Part of a small language model's weights.
Size: 4 heads of 64 (1 for keys and values), MLP 1024 SiLU, vocabulary 11932, 11.3M parameters.
Architecture: RMSNorm before each block, biases on query, key and value, tied embeddings.
Training: a variant of Muon for these matrices, 214M tokens, 13032 steps.
Each number is 128 + 24 x the weight over its row's rms, rounded and kept within 0 to 255. Layers, rows and columns count from 0. Numbers have three digits each. The size before them is the row's rms in percent of the matrix's.

# down: layer 7 MLP down (transposed), 1024x256, rms 0.0524, rows 79-105, columns 0-255
# up: layer 7 MLP up, 1024x256, rms 0.137, rows 80-106, columns 0-255
down79 098:137120131143072117137121136107080136148127175137127165142128122125123134129147155109088108183096136123140111099125107114127131111132150129153075125130132143155153116139128085126107130158132170116152131133105105128114160112168123101147146114117137170097128097107123142151124158155165164135092134101130165123130153102084114142108137115176111130164134121182114118120122127113142152182142150146122141063128138137121109109139147095176132127130119129127119142099124164131101140098104156108101153134122110129132143079159094146125098122092141110103167078143134112140097155149156151088095100153120074093115154121125137128121092140110146089164117115121173142117126178123156139182150136122163095111137129143080133129099155115089111163132100095171154184091146117109116137170103147
up80 099:186097124122126143157144091127101114114153155127162137159112116154127125106115117114098096129141093136121138160128129112146091101075176125108123114138130129127132113103140090103167143145097104167096068059106110113135107055147114159126147125173138147103156124106164128131131151120127170149114059138137128097071137111131128161091130081109127115145124141121143114157120113135116149110146124146135130127099151132137134140141134109118129125157158114085118134151119149106137123079116119125123144163106139126149173129118165102133097136153109118097118154150131143106144153136162165103084093097149153112138181135111092144168102142140094101084127136087121134133118099125154153128134128102152170149103141168119141142174106108135140083173120126169100128147157127150128096148108118
down80 092:153143147100102102142145140128121126100140111130171169134124120123143137136139131103116131109132105158106125146132178073124129122128122124110124131081115107117129062105137126113140138104174126117111143152117186135119132158117123118154116118115125140090161138136117121132106127117097183093107151134139106135160164146096072173105099169160135142145136175123144140114132144128151127142136097124111128138129104080187181138192130164107153142120153135139108138133135107138151131162113118180202070138134111133116122148132146185128128143119098112150123121138177125185161182141104141175133140097103114145090151147139137138114117144119137151117098173137139112092102157099129129110122097164128143099169101106110135126130146156156144152138110118116128110085169109139122150092110146
up81 105:105117132083130155133114086193131120109146132144127161132147121140130126127146116125155127115118137165073125139144159165158114095112133137081102111123193131116123103093144153123072111120162111118156147118125138125104134124115151130102133130156119129104132138136148188139167174102164105140155129138106160112094131103084094168124106126137122120148165084126155129172160117119151121112103056144153100099133130118122134133177119125141097092133088152151132101113103135132131130171083112099112129127147140133090147155126135103112121131135121104106171121117099119122118108150094133158165095172113128091128172118093131143139170107146139104152131115163106127164130112098088101119127105133102119136109139161120093095155146183133124105094142144126121157058148117123161111097119115
down81 104:129157142080103109154124107070138126111132122138083107106154160119152126088124110177164118114154132134123107123158129150137092180144112138133122129136120118115104117083109177116118149126140161142165177154117126102147130125129121136180119134143127127093127153142128127154130159160130088134112102131166127101129152124130095121101117159109154127171135132116110117150134131102144148117136139097095078132092127102182111063097133165131124152134142120145128170092111098146111134181091165110120137171133165141153136141159090156101146157116127092143125123149097141122146184116139076136111140100087116115110142132126129143148169144148162118067089101138076107129140108161150084103113132100151149125077109152100136131133150146138155155152134144145141128109110110143143112094156100
up82 103:137115147123142138139143120115138164123131114104100103150148146136117121121147101137141127127107139143093135101125086128122096151118166108101131139150119137128153100101082111172085082185097133089130203111116113111120107129146134122122145151136156108039119129145103101088105161105130079153155124148154141139113162146136147095121120117172078145115112113109140146098143157128176107086121099128117107152127115155147141136177089139122112108135143131131164132115123119162095106092134114131085125125164163148142148108143126166137169158134166117133096116141131106140116133126126118106141112147149096145128149144135111106079130183128110119112132145183110120081146130084167113114151142107110104124100123121144139148174117155149125149130127148158141128135129154161078071178128164
down82 101:122112123109126148133159068131172134115148147114111083105162117112150140123133121095120130114140140122113129097142151151181115175130115125134086130108115153119163097134102092107113180128116183157105176098154124183143141124124120117162105120137102152130128080149103135085125116130116123161163085108158136136110111104157142128130125146183116139148120129123167134131093133125119124140094133131104149149142099134113147145126082145113117106120112109079143161133081134158121153180114100147094114160156122143097094111128142128134117124125152136144124143156093152112150168118131124087151116122117143100168140091149108107098144158185163153137190105150145111146126125155174159126141152148134122110116134116111088109163110133108165090146069110112134138114141139141105093192154129
up83 095:143114101123114135135147172114098136126090128106119149144103116110102116126183116171124134155129157122122161161166095118108136179136152122120131118103130121124156090099129147165132117119133071107197193163119154131130125141122149115166119136149164132134127120137131121104138104115110114115165139124148209115090140130158151111146139130130175102115129093151145116145114159116128131129147123084108158152149162100134104188092184122076107147139074146145156126142157152126118130143111093155110174149125122121123092122146152193143136135150142117122104143120145126123155103136079118141131094106109161130099117105104114128124128138153128129162132153124126164110112138116140169184121139100112109154133103118132155158147120171083121111156132157124099131108179133145107132126133078
down83 095:055115172142127124132117097110168097118138109130181101156153131090166151111120161150138090153136103134078123168134108143120078133114104154149135107125085099138096127172145124108141114110128152130130121086160108150125130157159121117142185106082104150135101157137106152162120089116149158149123127096147124152106146118092134115147144100158117142103149101158133115124086105116134131116135159146116136099125119174118151097149120141154112105120091132089155105130134094141110114103129167141104121154128119128146153145164154090079112112077115140118110129122137090143123130102165162109136112184147133128169136138147118151100135171126171183091137101155141111138144111167106090140150167141145130107114117103085135105153149114130096116153117129122115161159108130138099112176130124
up84 097:101121083135119129126097114088098137116112159146143141160137117105139098131134115128106132160096101174154142123115098130137081096118127158113091128190125104120163137095098127139145148145100097132116151109125075129119135158126162117117144108169151139119134143094125181103164053144113095163171079136113104111128145143138116103142120180134092149122084124136082131134156133150122109133125115072152183119142122122094141128106126147125138115137132123148123129134126118098099131134146134099110147127143134141111125176118122139103097132122146119139079098129120143086130135134090119124187183132143136084141108127135129119080090153103152166103117126088103136100062140115182116098168131119123143113110129146185111098137144123144123161108137106117134079133149141134132145149149095
down84 101:147094146141109119150149152134121145127129144103143115128126095108116123112128136137157106162139153145109087155140171142176133145112138061132123158154076141168104160112114129128124086172116166075172146120110156147142091145132113129136124146141098137128168147120111073147173139077117131108136144122139125143106124132087147101108181116082149146134155127123124083101130177138103116116204121118123124137170149139162110107114127165122122116165115138174106119115144140122086165115141095137085139169116149115151099139132131147120115149144114130146159150094137118185156158114178115140109109133104148138134125116125138125161111117137117127104137125121164101116164112147073165107114061125126142094161123143132113141149137152136130158125125158141123185122092134138139159114123094
up85 094:124126079115112140117138137117126126177104142118157153171138144099099133114132117139142115119109138117133194123116115141123093164157177113165144142126169155110143144145139139144133118141116149100100106113154116131106128133155139149116162157128104149159145137154110183174112129114135130153131141132134115108137141090153176116111123179111132092146111118084149110132070128107125119136154109166134126120137124107074137142136145118159132092087102115151149113092132136144105126111106149156145103092120144167117115086171138166108130157154081109195152087134128115101083102126160131114086159101174141133180115147142119133092135148088125108121138126174106135150137114097123133104138108113097155136097074189138135128133121158105152124159107089177106127092123101114123153119133140
down85 090:124135149127163166150111099161125126079149049137151112095134158146125151135161159114105128144147103130139101123107108062156104101111103126104158118179107149152159152114105106134127111087103124182134139118108085136116113128110115141176105062134118112141108117130149107116173144135131144152145147136118104136120118134060087144132117148097118121138134168157131153143128132156131136121122116129108120092097109089163132116139162149139127149163173135133122147102112147121136139123125116151106120140108168139135153141124103163159118146109142139129122128133143095162196146129107143146135102134124127099109145096173144107097115076154103086154135173140155098123119122114152146128123127149150167151111127077155143114134134123158077128110092170147152132117171082156119106159151111
up86 099:119124116114102118088072156128102143109117104112141124125133146131151123126167147083110143144096116125166150116121113103133116142116103116107147145095150113129121045135091141122158153120131142143114104123086144116101155118140113112157124110123147146120124136115087106154134145119138159152102130150121121182137117146146105139152113135126135123079131131153145171103102175144133119163101163173116143137131135195121156130106168102114124118114120140177163123150081115110122158148111099143098103129094123110126145094146132155119085152156112138141133137087136087118173123092160137084088145101139123120159167125125102118156099114119120113081125119139127131118084166128121079115142124115160111145102113084135157118069154113113135178079127139142146138114076081146102113182140144
down86 094:126129112134133092096128109132153099134109186126130110129152146162162109136105091137122124162111134087116091167117118109150138147162131132116133128162131100137155116162107159131108150107088115116161119108124105107137141079140156158136107152125116106102114136090125065159154159113156121102135087118128119094148185126140112106212111153124100111124171147114114118141149125125050106138141085141127145131127128106136114104160147127112097155093151091151076116141060107145125125114134098109130113135161160162139116112144139140101142136115130109187126139169072105151094132134166106140152130120101154115131126127143109124110121164126140171126151178162137164156149139163136141120107130094149106158129152118100140154111124130141163146121148097172103127114090113142135132135154106
up87 103:154139168134125136151095122146101093135126156114156118152111166107134133099114143128120115133131129126134099122138130154149129132071137149118115115157074109110130113140117154129144127133124124130137134142121121092091142112146118199180105160134168114134100138162146114119151146159106122107135105095125141154135165161138105174100106127122104118183123142147104166090096141142133143159159138087131096124145134145122128138085139124120159130106131111097094120145136129126136131136113179138172142108100137137093165175126115111145092099131138132114150109107188137134109137118095081131161140147119160095134146138126153116134105135131122127203139091122107118156076101146084143118150130122145117069084160155127185100145106167097120105151108124103142095139115118156121106082205119
down87 108:170151114124154114132124128130131148154096134122124149123104121166087113122101119096145128140151134066094120062107139128144146138111144134104061150111082087119118129163184116173113112099140123117129095114124142115141154123112116084124155176151108157122134102133131134103143175144153150090142168119113152117139092166071121141118154151167121126166132152151141138108126066090110121133108166119150095125109172134093118101100168096156132105119103140086142136129101131128169159140098125149104159109114150128118092123166110102155161141087107109161138127109126131120122133087110095130120127108114118122165159116168116133141140139153125128130082114117104139174141120148129137125102115145185142101148119140136153120133100125137078101143138180110190140130110111126120145146130120
up88 106:125135143110125118091136078105171078112113124113107085137184128136160108174121109137143148101112140174119126135138115098132114167167103133146154148151115155096086121098140103152138124121112160098124103141112112129147129092148128077111147160136103139110119143176094158159067141092160102109115156135138147070118139147174135129157149128151138124134077161137136117143138143171145075157105127127152105138135092119180125092101145137154111134106101127108127140115079069095130080110147158167130096120165163108133108131147132129107105108113110146128144134147117147125104102110152150138095139076156137096144119112125094149111125107135128142096090168131119138089123118100162142143146146136119116119129118113122119148115128069090140147109096116140157139129124143130156186126114143
down88 101:067129119124107184118107111165114127110141143158159108138135139134143111126122142165111089169124126138126121120158122109131152107103097088127117116118161147122140164101103130100126138157138106153129130111125119139159179139172152152125146147106102077105078112136140158133125106159121127126141121119133116155124135096085137110107162169147139185144135162122122141141127171139114129117168155107115106139128147153141141103129116101140123173113120117125095156131137107116116112123079106143150111138128168163102157157126126107141100095148124087151148142075104058117166072126143097135139087123160128114152108142087126135107078149126128091136128132113181125179168161102105115172119133133149181147152107122134140159109114135135125111120115115129124179066110118095111163115149092
up89 104:106139116148155121136124142129145159128135132119151142125151141096124124135138072159132137162106137135077109107144113158140163145165127117151100066124138129159121170108116118083118141127168156146130120110097129129077123132094135131160147114115113132142111144100105154111148141084125109122089145120113099144103106097083077126138112100108154099119131148169103096160129114158080142103080133156132121122109159194123143103147131122103114125152171125165135114133077106138134113167146097156142108098092148150114130148093181117126121137122127165118069126136126127133114135128105124124126134058138132131131093107122144183187141163133141144166153132153139138150114139054148106114104103151134145078114133081110132131168154151150134118095138120117108122114117157164130125107116112
down89 099:117144121138125093111122120160141136126150079138186125117125139127148124130178136125107125201096135064111132140107120117098115120111139129136118068136106073145103125119127126130136160130096134142174115141117153116116125112108127066131132110114087137140162122135127107086153153124130134105122143177123134130092136157162163117151111110191166146134085135124142150154127100145140114099094159129132179127068118139157111132140109114142138122135122148089121144139144088128151210097096141129097149098118131113137113099170152100142081154167140156108115119131108106153131080138144091111125077110110134109117140128101138169105154153132148130148112135147111123095157140116146145080125089163094132113148151132140139153133121123112126153135131156139126151134103081119111078115089117
up90 106:109105153127123145163121163167127132154114146114181136124115139134116115141132134075103072113142085140132102155120103176106130131087133129145079128094124103117127138120136116115099143114193126136140109184116119117119152116126110137110128160143120119146137138107114089112145130146103120135122138136124126143118145162094096052125114141136123147141128111142137125129120087172181103116139118099109110148121139129125119161112149147145139141126143164114132132141101169152098144151067103133139112158112084108115126169106134086113130135156084117137117083089161130131140134112070164122166149108131151175195150108157143155119096124148085107111139094133131069086128154108111127129137147087101095091125147082146117109091127134113170152127105148132148150098106106129103129168125143
down90 105:101127143143169106141124125114160084136122147131109148121109092117127129155161163130090114084102103124109110114103127166155115151113121105143139076150114178105105123141056102153141122065139082131103142102126092158112119125129135091083119134116180115112138162135110109133089152131151108129127104110137178155137124114127155085135091129139079118095077120104131134136135139143139164148134127124077136116103119145113112149175147091143161143105129143107148155104093115138121168080151110129125118159173159165101111141114148127149118103149113128133151150174152130144143126166131160154162139145150149099111118143134127119136073117139142141103156153123127169110102097159132096115109164134157154130148138154132088124155141095156100181104113157134131166107150116153125134136105093
up91 098:144158061129126110072124161103169176158131123107127126076123155142131123147164167140142094111102172113126093150104106111119126169146123134094141182097136111110164106117095116140156152132135159149154137119134087132099120135126161116086164162156154139127121119129117144131133157136162126134110137109171116092086112097140122132148094147141131107137100182126133108120127105165128137168104115115133147150142139120141110138119141150078123126141164146149143145122121134151145095161122148125170098125128114136089135184102132152138102085062174097100147091152142156124121146141092096107079139099149127147141134124125151096096116167110113135089094142157142140138118160103134140100124112111162139117106101097098141160138137151112124153125119168152163117103100106138094157142126167
down91 095:178138177204123141158140095163133133119108147096156143094086117165150122147075153147121133089107126142150085130142107141142150102132087123080100137131126122151100114106114125114168165134154136149133097124132131142153116131149100135154113113121140143141090115130110120126094102122145119134138091127121079129096122170159100149144116113098172127153118139142102119095155134128107160159133171166110169128100144147088147089100103105152086152109129123135132152091117130143121124137094107139118144122135132127136107114169143201085097151120143155086110119134107088100157120127136174132116116137143120111147144153092140136093128170137114166136168155135112117128151094154135133115155091105097107077140153120105132125071139091100122140118104157121114115156150136133115105091102093
up92 103:128150102113129137090129123112119156141129142106181137119144076143165137127083124107129123096159105100102091156188128147138122114160083106125140098113130143116157131179154089146140086163124165115151146110096127112129112158133125156086116109121158127165157162101115124121133114124126164121105181108123142132086139138153110154100130108152141137121141119133143131152129104139135098093126122125109126143106131129160128125125119108146153089151173153131126120109121069104153164149087132135145111124149155099140162139103112140127161138136102137161139137124153131122113153069124078099129211093124169091144158123121156152129151100126180110139150112140163158161113134092090138116115107093119144182140099075173131123114133136128151179137125150112151103162142107162129133116105137
down92 107:165132172146098122118150149132140136163109136132126120129092085120078138132176120111164138062131155088156114126176119113108135146148129121122093133100128135175098158156147157163111141113180129081121107127109155129124137125107116171114134128133126148173149138088125103105124077118152150169120129139127093106068119138147123109150118110143094124114139129131131114119127123112153126170091091161125096126123125121155105144114130138122104116135148118118139082123116104111095132157096135167141095099112180110164086164114148115134121109118115126148109159108109157114100174140163087085132150084186122137088146114127133151115134122133130126146147106100117132131122089125133161115122114115113129113135119144109139168067127145121148153146165156082120128169058149120138129155174152
up93 096:089123107169116120158123082134103127157068124129137161147133147151086141096118122140132152105145129193159130163121110099118158081189153111119093132092118105092121147147107097150140125129161085187141121136152103165100192116137063110135124149160126134128126143103115163130119075077152137135166133119142129095159118134125156087161139118097117167129118132152180089155126116135134122115128144140124145102109120161140110155122124118158089103113151165060137117123083163138112131141139114129125125154127136118160179134106148159111156153164123113115119166136119115117106142119151158098088113125138154124114145165164145085101153143105126126119131130094149087120117119126126116150107132080139083131099114125117092106131104134134125107135136102136106121104114113142133151131108139
down93 090:121132142145175158154138141142124145113157128092144130086131107078163146150131148126111108117140121118111154141128132095175097184071113130113138126163154168128117122114138156110151120141098178086126133170117143061128127150112145122118135137107123133125146112144149124140123157131085122173125131160125132167096140107121107180122115155137150098167118125096067161112118144123145080116142152128145121119121113128139137144165103173088158141126148103178086118125175079122139125108174115162145145096154111140148061137122150157114115123134157120131107131128093155136163108136116096126152163163130109148132139071118125151128121102102132125124136133135103122147186152131154136111159128178151108126150135116125118123153132081117131178099164119141089141146118163125147138112088139
up94 097:152158125129095144093099083117161154117128116115127175118144139138096134126118157146128076091144100143153117079143135101110115137142116131104087086148130146131113129190131092106129092133092108144150166134123157141104095132090085133139133110149101109185080142127156132141106104098105097090130096160145106102082156130152138136159115147162118128166150120145147127116128146144128165145120130119149119140126179085107108140111116103130121084166138121149154102148143153158107117127161132099125105141158129137167144122136102090121089158156120132171106137115146146110135165147097080156109140121164145120125121139147109128141110088145131107132118118110115090147179099158192094110156130134171112112129115177120105120146149145111169119148118124099118123103123102169140107171106157
down94 097:108123141135185135118175090147124131115114135157101139128126104123117166145094152108131132134090136136089099096102098153148098147135119095145122130125130151097159173119112124130105147103157121115109118143134175103157105131141148117124140133135128108123107142173104115099130137147129104131128123147090131082193120090130131139127129126127128148071127113109109108159088128116116126101142154114140118140145132104131133099142172120143124148076150147149106112112094112107147149180118141123126126074112167095082139118155134133194156119104159112118135145130150147131133123085188152142118125130130085133075098056129135122143177160118153098099175141190139107094130111151099145108104093134124136159124112138183143112133139155139107154113164153135137104144154138149080102106102120
up95 090:118146155115153158116070128151127110122113115090096111076114152117145125109142138094106108108137150203121124132121165115128141119109103130122128104116172161136102113131160134137133158144082080116106117090134122089127104095108125139173163098109135122094118158149144153088159137085093127163138109131078126088149150136148174104090127120111150105127098100112111167131139116110140148166136126155083080118101114146146104117125159119161155146114142150103098090161108072107130135106153124161130108112125135126146131124142158112069135163147121126137099141156118136112117122100076106135170092125155138103123137117142105183100133151140173146151132123080146102164115141118170120152117110119144165112158129131135127153150105130128092163101113076132155112129143147128151104150139113
down95 098:095137133082142137128145146080147154084127137131106071111139160130136133121120112135116135101126119130123146088125090147112155167170112127122125170115150120108154125160174116128127124131114113106107118105148176131114143144101175135141102120144159126151096075139121127103170164157113092163099123077126096147117124134123121106117100149119082136139175128127104116096152110100137101182162157087118148105155118140128121158115172137082108147118152123135101102156167097094130118132108124128157120131111123140109168114155128156119112117145180136109147081148124144092138105187106083160139121139107130121082097119089112128123097111136127153151107132109149119137157099136142080160120100146188143117126119112119110107156107095093119156134178112130102118141106144153075149110131096
up96 113:156112132153151102156156168106097055140122119148131113092110134101140126182115119121121172110133074110112136124121103114146145084129132128140124173151102127122132133117123136093136166130112162124102109165119101085157110088142126097118117100102144082174129159169121151129108141123134079120151151133106132146103122128154101140139120127163149142097149095141121097142109125139117136125152130139165168113118100108135122127135140133127120087144159161128139146113137141086117118138129147142123142154181107105084093098132129130132106101067131128093129142134159114150137144134137125124149125126136197053136117138136132155124112150106105142117124146118132142103139124118121113161204108119148139116166119153132121168153103184103193128162134108096131154152159116110173147079104153
down96 114:126132125114154110121165172109104136095117151135114154123124130115134143131126110133129150087120092135127105155123097118136131152148124100174094149093147150119133103155118151123171144122109165089088134110135171120088136142151152149157123113145123129158126149119116136195144131126138138131153118096131093107158152109113109130115147156175143107162143119094110096130124157129160118127160119109119131082150159151125149161154105158043160090125185152157164129142090126144146102093145172100117107094146139151143099114132113136121097093134114139128152118162122147134107152134122107110151149137115100096092111146124113155126086098123118130077139148104125144148148180121115102197194152129154143151125118164161130163117121126112119119147118131145176184171110126142146151148144113
up97 102:144119139160102180168133115141153135086127141178132125115139138125134168106125131106116139100094110140147122088136117135131130115098148149110099113099098122139110121171135119095096133146171168161128134133118115097140138110073207137081129116131129125141138136135140150157170163146146130155111173158121154118139107160151158085131120126106129109125139121155095163136156122077096137122100131131160165125094113119080129127118063151147121118128076114130098142139129152109144177164101155121136127115136111142121159126134163104146122135141129129126144144136112111127086121125099140178170137145117124138176102140128100125134120121142127128142130108119100143161068147102132040129167115091151135128102125143117136114138129160121152131143078150157113156098061151135137131176135138
down97 103:172142105201124153087137156120108148115125176153110143146098119120088157158116095140138100101123100170187155130144112136130136125158106144137127145112111122146160170072089124084146139137155130136160121111097073129121168112136140112104117148142117154152124124109136145144139114114107144138106123201115125131126115106142173131117131151107152101105152108115145137165136124141116096155111105137179064107131124120095096112091141164122133164128173118145118108155110110097150152108145119145153164118184104116165153111139088126117147122131118109121125092132171112148099112093097127130121135129168113122154087110106161102139114121114086117131110126146141152150144167135124122138112125192146140155129108166156142119097124103117087161173103139184135153131128148129122142118134136
up98 103:163123124136122127176105124149160137103113101121158155118132096098121117149117124104087139097123125165170121076144087169139121147122131160108189107140160167148131141081108134122117126140120120148112146133112127117163132117127097146142144106160179117109147154121154120124160115166134108115175113106151148123144148076104137135134154175112168094122137174123085129136163111138126152146128135092172154135150131079098110098134125109142118160095145145134138149103132106174103087186100140138143126149131092072134143131141165130135103127166162146139126134131087124122113127136158156158093073108159110134171104152127104169085119107129141113129102142134097121159107111158080120108077136137148128106123135138166103121109113096110102119137078117148125144115142141142147160141146166
down98 109:111101120104173168116077132163127123137129134158127111113118110101127158146104152090139172127122100156159102104112120151144097163122133144103121137148087125102103090101098127143143104150077097121150115126096111136179107124140082166102128119144128092150129176108165100119130133132134110110112072148118135096125128092096137139130154153154130092111116120129128139159108127153097146141128133140136166137094123105144129122131149124087125126079125122084128094161148111139166098108107113111153181140175150120142138113122113120151115164075143129149137161157137106102094160118144130114160138124141120143090139100102107099127123160144120105187084099117074134103117102127124104090156091156120144100146161103125169133080186109114154101143115132075135136151093127127135126128122155
up99 092:136118129130174184112140154139112144161144151126144167079164120151117155103137129133162134121131141172149182102110122141113154119098129083124120102136180146140140141165093167158099167124111182079113094155122132106100117131090149124075148117094118162081077138098167132136151115090132060128104145161118137147139143107095146137150113143133126114102127095154155107140136134114116155120151120139099118134135143090081141135160098156114119079085154112102121105090110126117121100118119150127125107127143116141118152133130140117145105129127096125163116107147096140168118074148146133123132115145121135126102172103157121112115123098124178122174132134100127133112101152174157136135145135105096136102143108114131127136142141093127137115070077123106109115146092127149158159117134094
down99 089:110100118099134138111115092086144128120110124103144095158140088127121111140141139175072126122153116149097137164104132099138089137100126149136128116134100088180102142139128116129112124076153142116153157149087076131138180130120134109164107092173139109114086139120200124142082109142118125087123136099125100116096128118122126118148129105109138124141156111103152122120134140126168066117139151113145127087148102143129118154139102116133064104128157179132150112113115097086116138146137124124143140101130103170115127107136123142136123095115159092142156131101098143142124182111132133121155124186048098137111085106169122143151136162123075163145155151118108124112096144131108098134120153115147125132105118153159130134099131140094123156151119120160170132114126138134105130148143095
up100 107:104139114131119117144166109122106133092114134118110143129201109170121155141099156144127078106097130115141126160125102128158150111141114164131126086126117129134156108159155139128118093173121130122111156122115120097141128106168127110111109144133149136172128108134147127059113100108107181132105135181174121109109123100120125158121116154113139171116092150091130180139144128131140097089109117117173104149132076198111134130149161101117118121134105104100156116102187156140139128156115168132142129141106102158122125127157128119164126088110129086132096153137127123112088123117120086145129112123132104153116155145093134141139122122112103120142143085129082135172154123165145152093170103093140126115095152106130107100113114155172097100139108105149078139127154171128144106120152123
down100 100:180129170124119131139173109113122158106120137105094101102130119125155110142146183152112120094146144138136160112165143062132147111135147078114126159132071146150099109113151179178141074089124125103154113117091158110114120150106095187132129136151123101147164115143116123100094096099121097121148102151142119113096127148140149104106132105156106116128076047097098123109118115157105163117164112148130139072144086132136106124150103116136162124116153142152137132151118170127171095149142122153103097162086104134162115124151112127158142108115111137159156148134133104131123148120126105129158103155163126155142122112137125141130161152161170115121144115161124130115150135124161151144092098154132139099116120156133109126110113136128114139113152148112153147128139171145080148124095128
up101 102:088135150125120130113159166117106106129131120098091135119099118149109119138143115117126119135096094166123114150143139107130112107130132096100083119180128133102104143152156147115087159131117114126143062179133127114148143169111146100126118159107098154137138114107114165114155130089085108142090130094117140133094107168109115159135141112147132140131126131169125147139116125130110163153126139121134125071151076120116137149109142114157120142153128123100136124140123107152103149130113132147126126110053132093143122130126103102114136142090131112086121161167174115127148147134138110084134142157138135072100185083104106146136147076151167134149088127128097126156132128124118061120126129118179083163159143103151162088165098138156182131127141097118155129094149112136139137115163136
down101 095:142132105110143113138133095096062154131105128136147103128156134160109140170171139155094190149163111096132126137120121093123086121107115123104114154117115126116143116104100112162150123124114131134151155110084119129122158143140133098174132111152173087087131122110133116161139167153125133157103138134115105090067173131103133078130134113120139153108119121123155158100125168172144115128127129130136137108145144117132130136129132111102133131129174124144120108112140095101109091096112117155145101160169145127100186140142134129143168109150164121140097107129128120120128155146149111096173122096103146170127102119097152146140124121103096167118143139132108118105084165161125136101135167177112192175090117106130121124123158084108163158124110164127086076139119109109110134134163108
up102 107:099110103119141117166072138121116135124108143161139163124094162109144121159111128101105122099134121079067105119101135142158106146105083108113119126140110104157158163130114115120139148132097076099132109135083085115120147128164164135083136090159120098125122120142075111136133072138108115097126128120137108131108145111136087145159102129136122139125121105104141135173136105108110105141106141113121112123138123128128094144155126124106124139091135159054196156094120125096123123118104137143122125122095118109133142103106111191104114174096095104111139111140124159139112144125134143111124115077130166104173072144133136136137095137178072137172140163105139079122152142089108103140121099121138121121182130141099146169109117129116131126138130147117150129152159105122144090141119128
down102 105:166139126167119097143115134124155140106125127141154099143159133126124149079113093107103105144160127121125095120102078138147145136101160139088141125106154101121138111105133140078169109136099131138135070157150127112100111130139161096132131121163152079163147120132114127113143064128089129130074115126135144118144114111109118147138133126118139104119116158173149177176152086149091149136143072126157147088113140148118104146132095129127137164105166133118153164119105081080124109125147137142124149093131091106106165098137113124135176127096108119126165117111150166113108180111137119085163123113142136095103067146127152134126138130118119099148097142130154073138153147145126102103106118092138143137084146181101149173127120097142165118141107128113148136146121149101130133115115110
up103 097:145126147097126165120141144118173160117125097119135118133099087166117167111149097094091107121118118154099136107137127123121112102154180135127091125137184086158123134131153116122104104113091138087099125125131139122109101163123131113185153130092098109126127096084114109144145087111114061077158115113076117166135064173130103139144115134130102112155113179155104106111130099170102143154151125144143158147093155143136121104105109123186082145145098136134165121141117121106093123148110121136114150111120117102135101117102126111142142140122135129127130131148129104182120084112146107137095132124134131113167134151138105110148136112164129164072124136121126163150129108088125082163110128113094117108176139140095101169148128147121138103118108146125136161136131094125171134144103132
down103 097:118127154119114170139141104113177095117115119100145140120146162128109153162119125118160100123129121142127155110141115184127123112154126155101138147181133138087138115124147136101095098133088140125112073112168093109118066082091138129134121120147153104125133121142147097145086151107096108094124127113144142106143112107154103128141135147164129153104142083104117092128162167186145130121132090120108147163132088123149156099161117154130123148141148106113119137165153096139099139124125125066117114127091093142124110084137143105141127112179113155100137141137147150133166099145103094175162160111139116111132152131142094135149144117122154143183177178116109109102142135150120136068131181152114093138098142094129138148121111096141162148117123113127088128112121155117098120100105147
up104 104:116128126106154181115143110126140095191125151138154179103114099076131107130155097108112132110103158155139121116158137152135169095150152087070161139110132161094111143141135135146156116087136127134144110124120132168088126128118140154108152161141131149145136130107099106138119127109140142125131130146096134153149134144056134118138167105157147084144104144124139118138122161143108149115068140156120164125143149081084141174122137147129140117099160137146149123134108141151165141134092093122112105131113091158131105118089106112138110120121082101141128125096101116124160092122112150151134142148106146115137195092107070133078135083122156139152143150098135136129121137111115137111095145162109154137124114147088172137114124119156159124144145169169166098169161126132167127124116140
down104 107:123112157097114151101093104135159149093110151126137105135134158119100137099111155091135111136157106113158086106096087142190093112121152093120141137122120141095152169149140138117152097073129122142141149151103146136121154137149106120146163134159110150099124134127133146165166148097090115171138134123106143092162083102156147136137147137136123145133140106076149140129148177098135129149192138059182170119116145159134165120115127117118119126143151182115084145109142137151131113144150151080092156162155106162123127136158159175138135164150170145112139146138132143146118107137147074142149139122129089119137110112129145090128137144113117137152141132134125080123142101123115128151132137137167134137125144185159130115115101146111187147154139094156112138085121135102140131136131125
up105 100:171155162083121102115125122118124123111097151122101170163101119139114155140139148143188118134146125187134173105120145155100131177126146117149149116141123087102133136141104119132122133133152124167178125147129123164136108122156115158104102168101115157121108125156121151103099130131139166123152176118100088124134100119127092107125115148128118094161104191143112121147090127112140127130122147122143121122132154085141146127141118161132128127115139132106113156140130114118135119163104146117127115125137136125149162110134127133100146177131097089109132164138167108134114188103161170153116172177149127159156096147123129143130143159183132129176144134186101114097118137123083107160105161128084175155168095119122135165125133163121140135131118156128109119110187107095158150159132084
down105 104:098113120149171140130134071110132162130109181084123124110149109139129111130109163176136133084092142092140141146095104108144119125120128064129141137155064172133127102152173097114133122132161131064138143103126162126192148139187109112163109138153153086125144118108161150114108134129076097127121125085131164148167126102115112119148156143138152115145124082126113129119110133107114151106124115147135140110136108146116150129159125149108159130140134119140161126133140129132122155172147124126057131162130070108127140127084152155121157119124135138113114103116130125157138131142134148126125139090130153125109148114162152115114093132122086109147138145112123173112181113106115106080158132127133133113091116073139159131092118130133159085105136098096120115136142160142116114122127182
up106 098:113094098108106142090108171118094149146110129136150085167085155137099145140114114128151143146111133151155164111155150116090119139138098122129149130121133132082141079100157113106145116091120137178096171150122134100118109176092085125149115115183132136125145139122140116145142126114168154094123139131142117119097136151097148149147117102114099180094120137109104153078135138121127141153130093186129138160092114145145157132132097096092128134130132124100132126111139145138143142132096116141116132134101123107118108124126100142127134163111108129129136088088090097115138176118089109132135121063167162119097139103115138139125161094113082146127143170119122154141116140154096129180108144115073138123134099112132115179154168134150130147152084157104087113098143176122135145159100155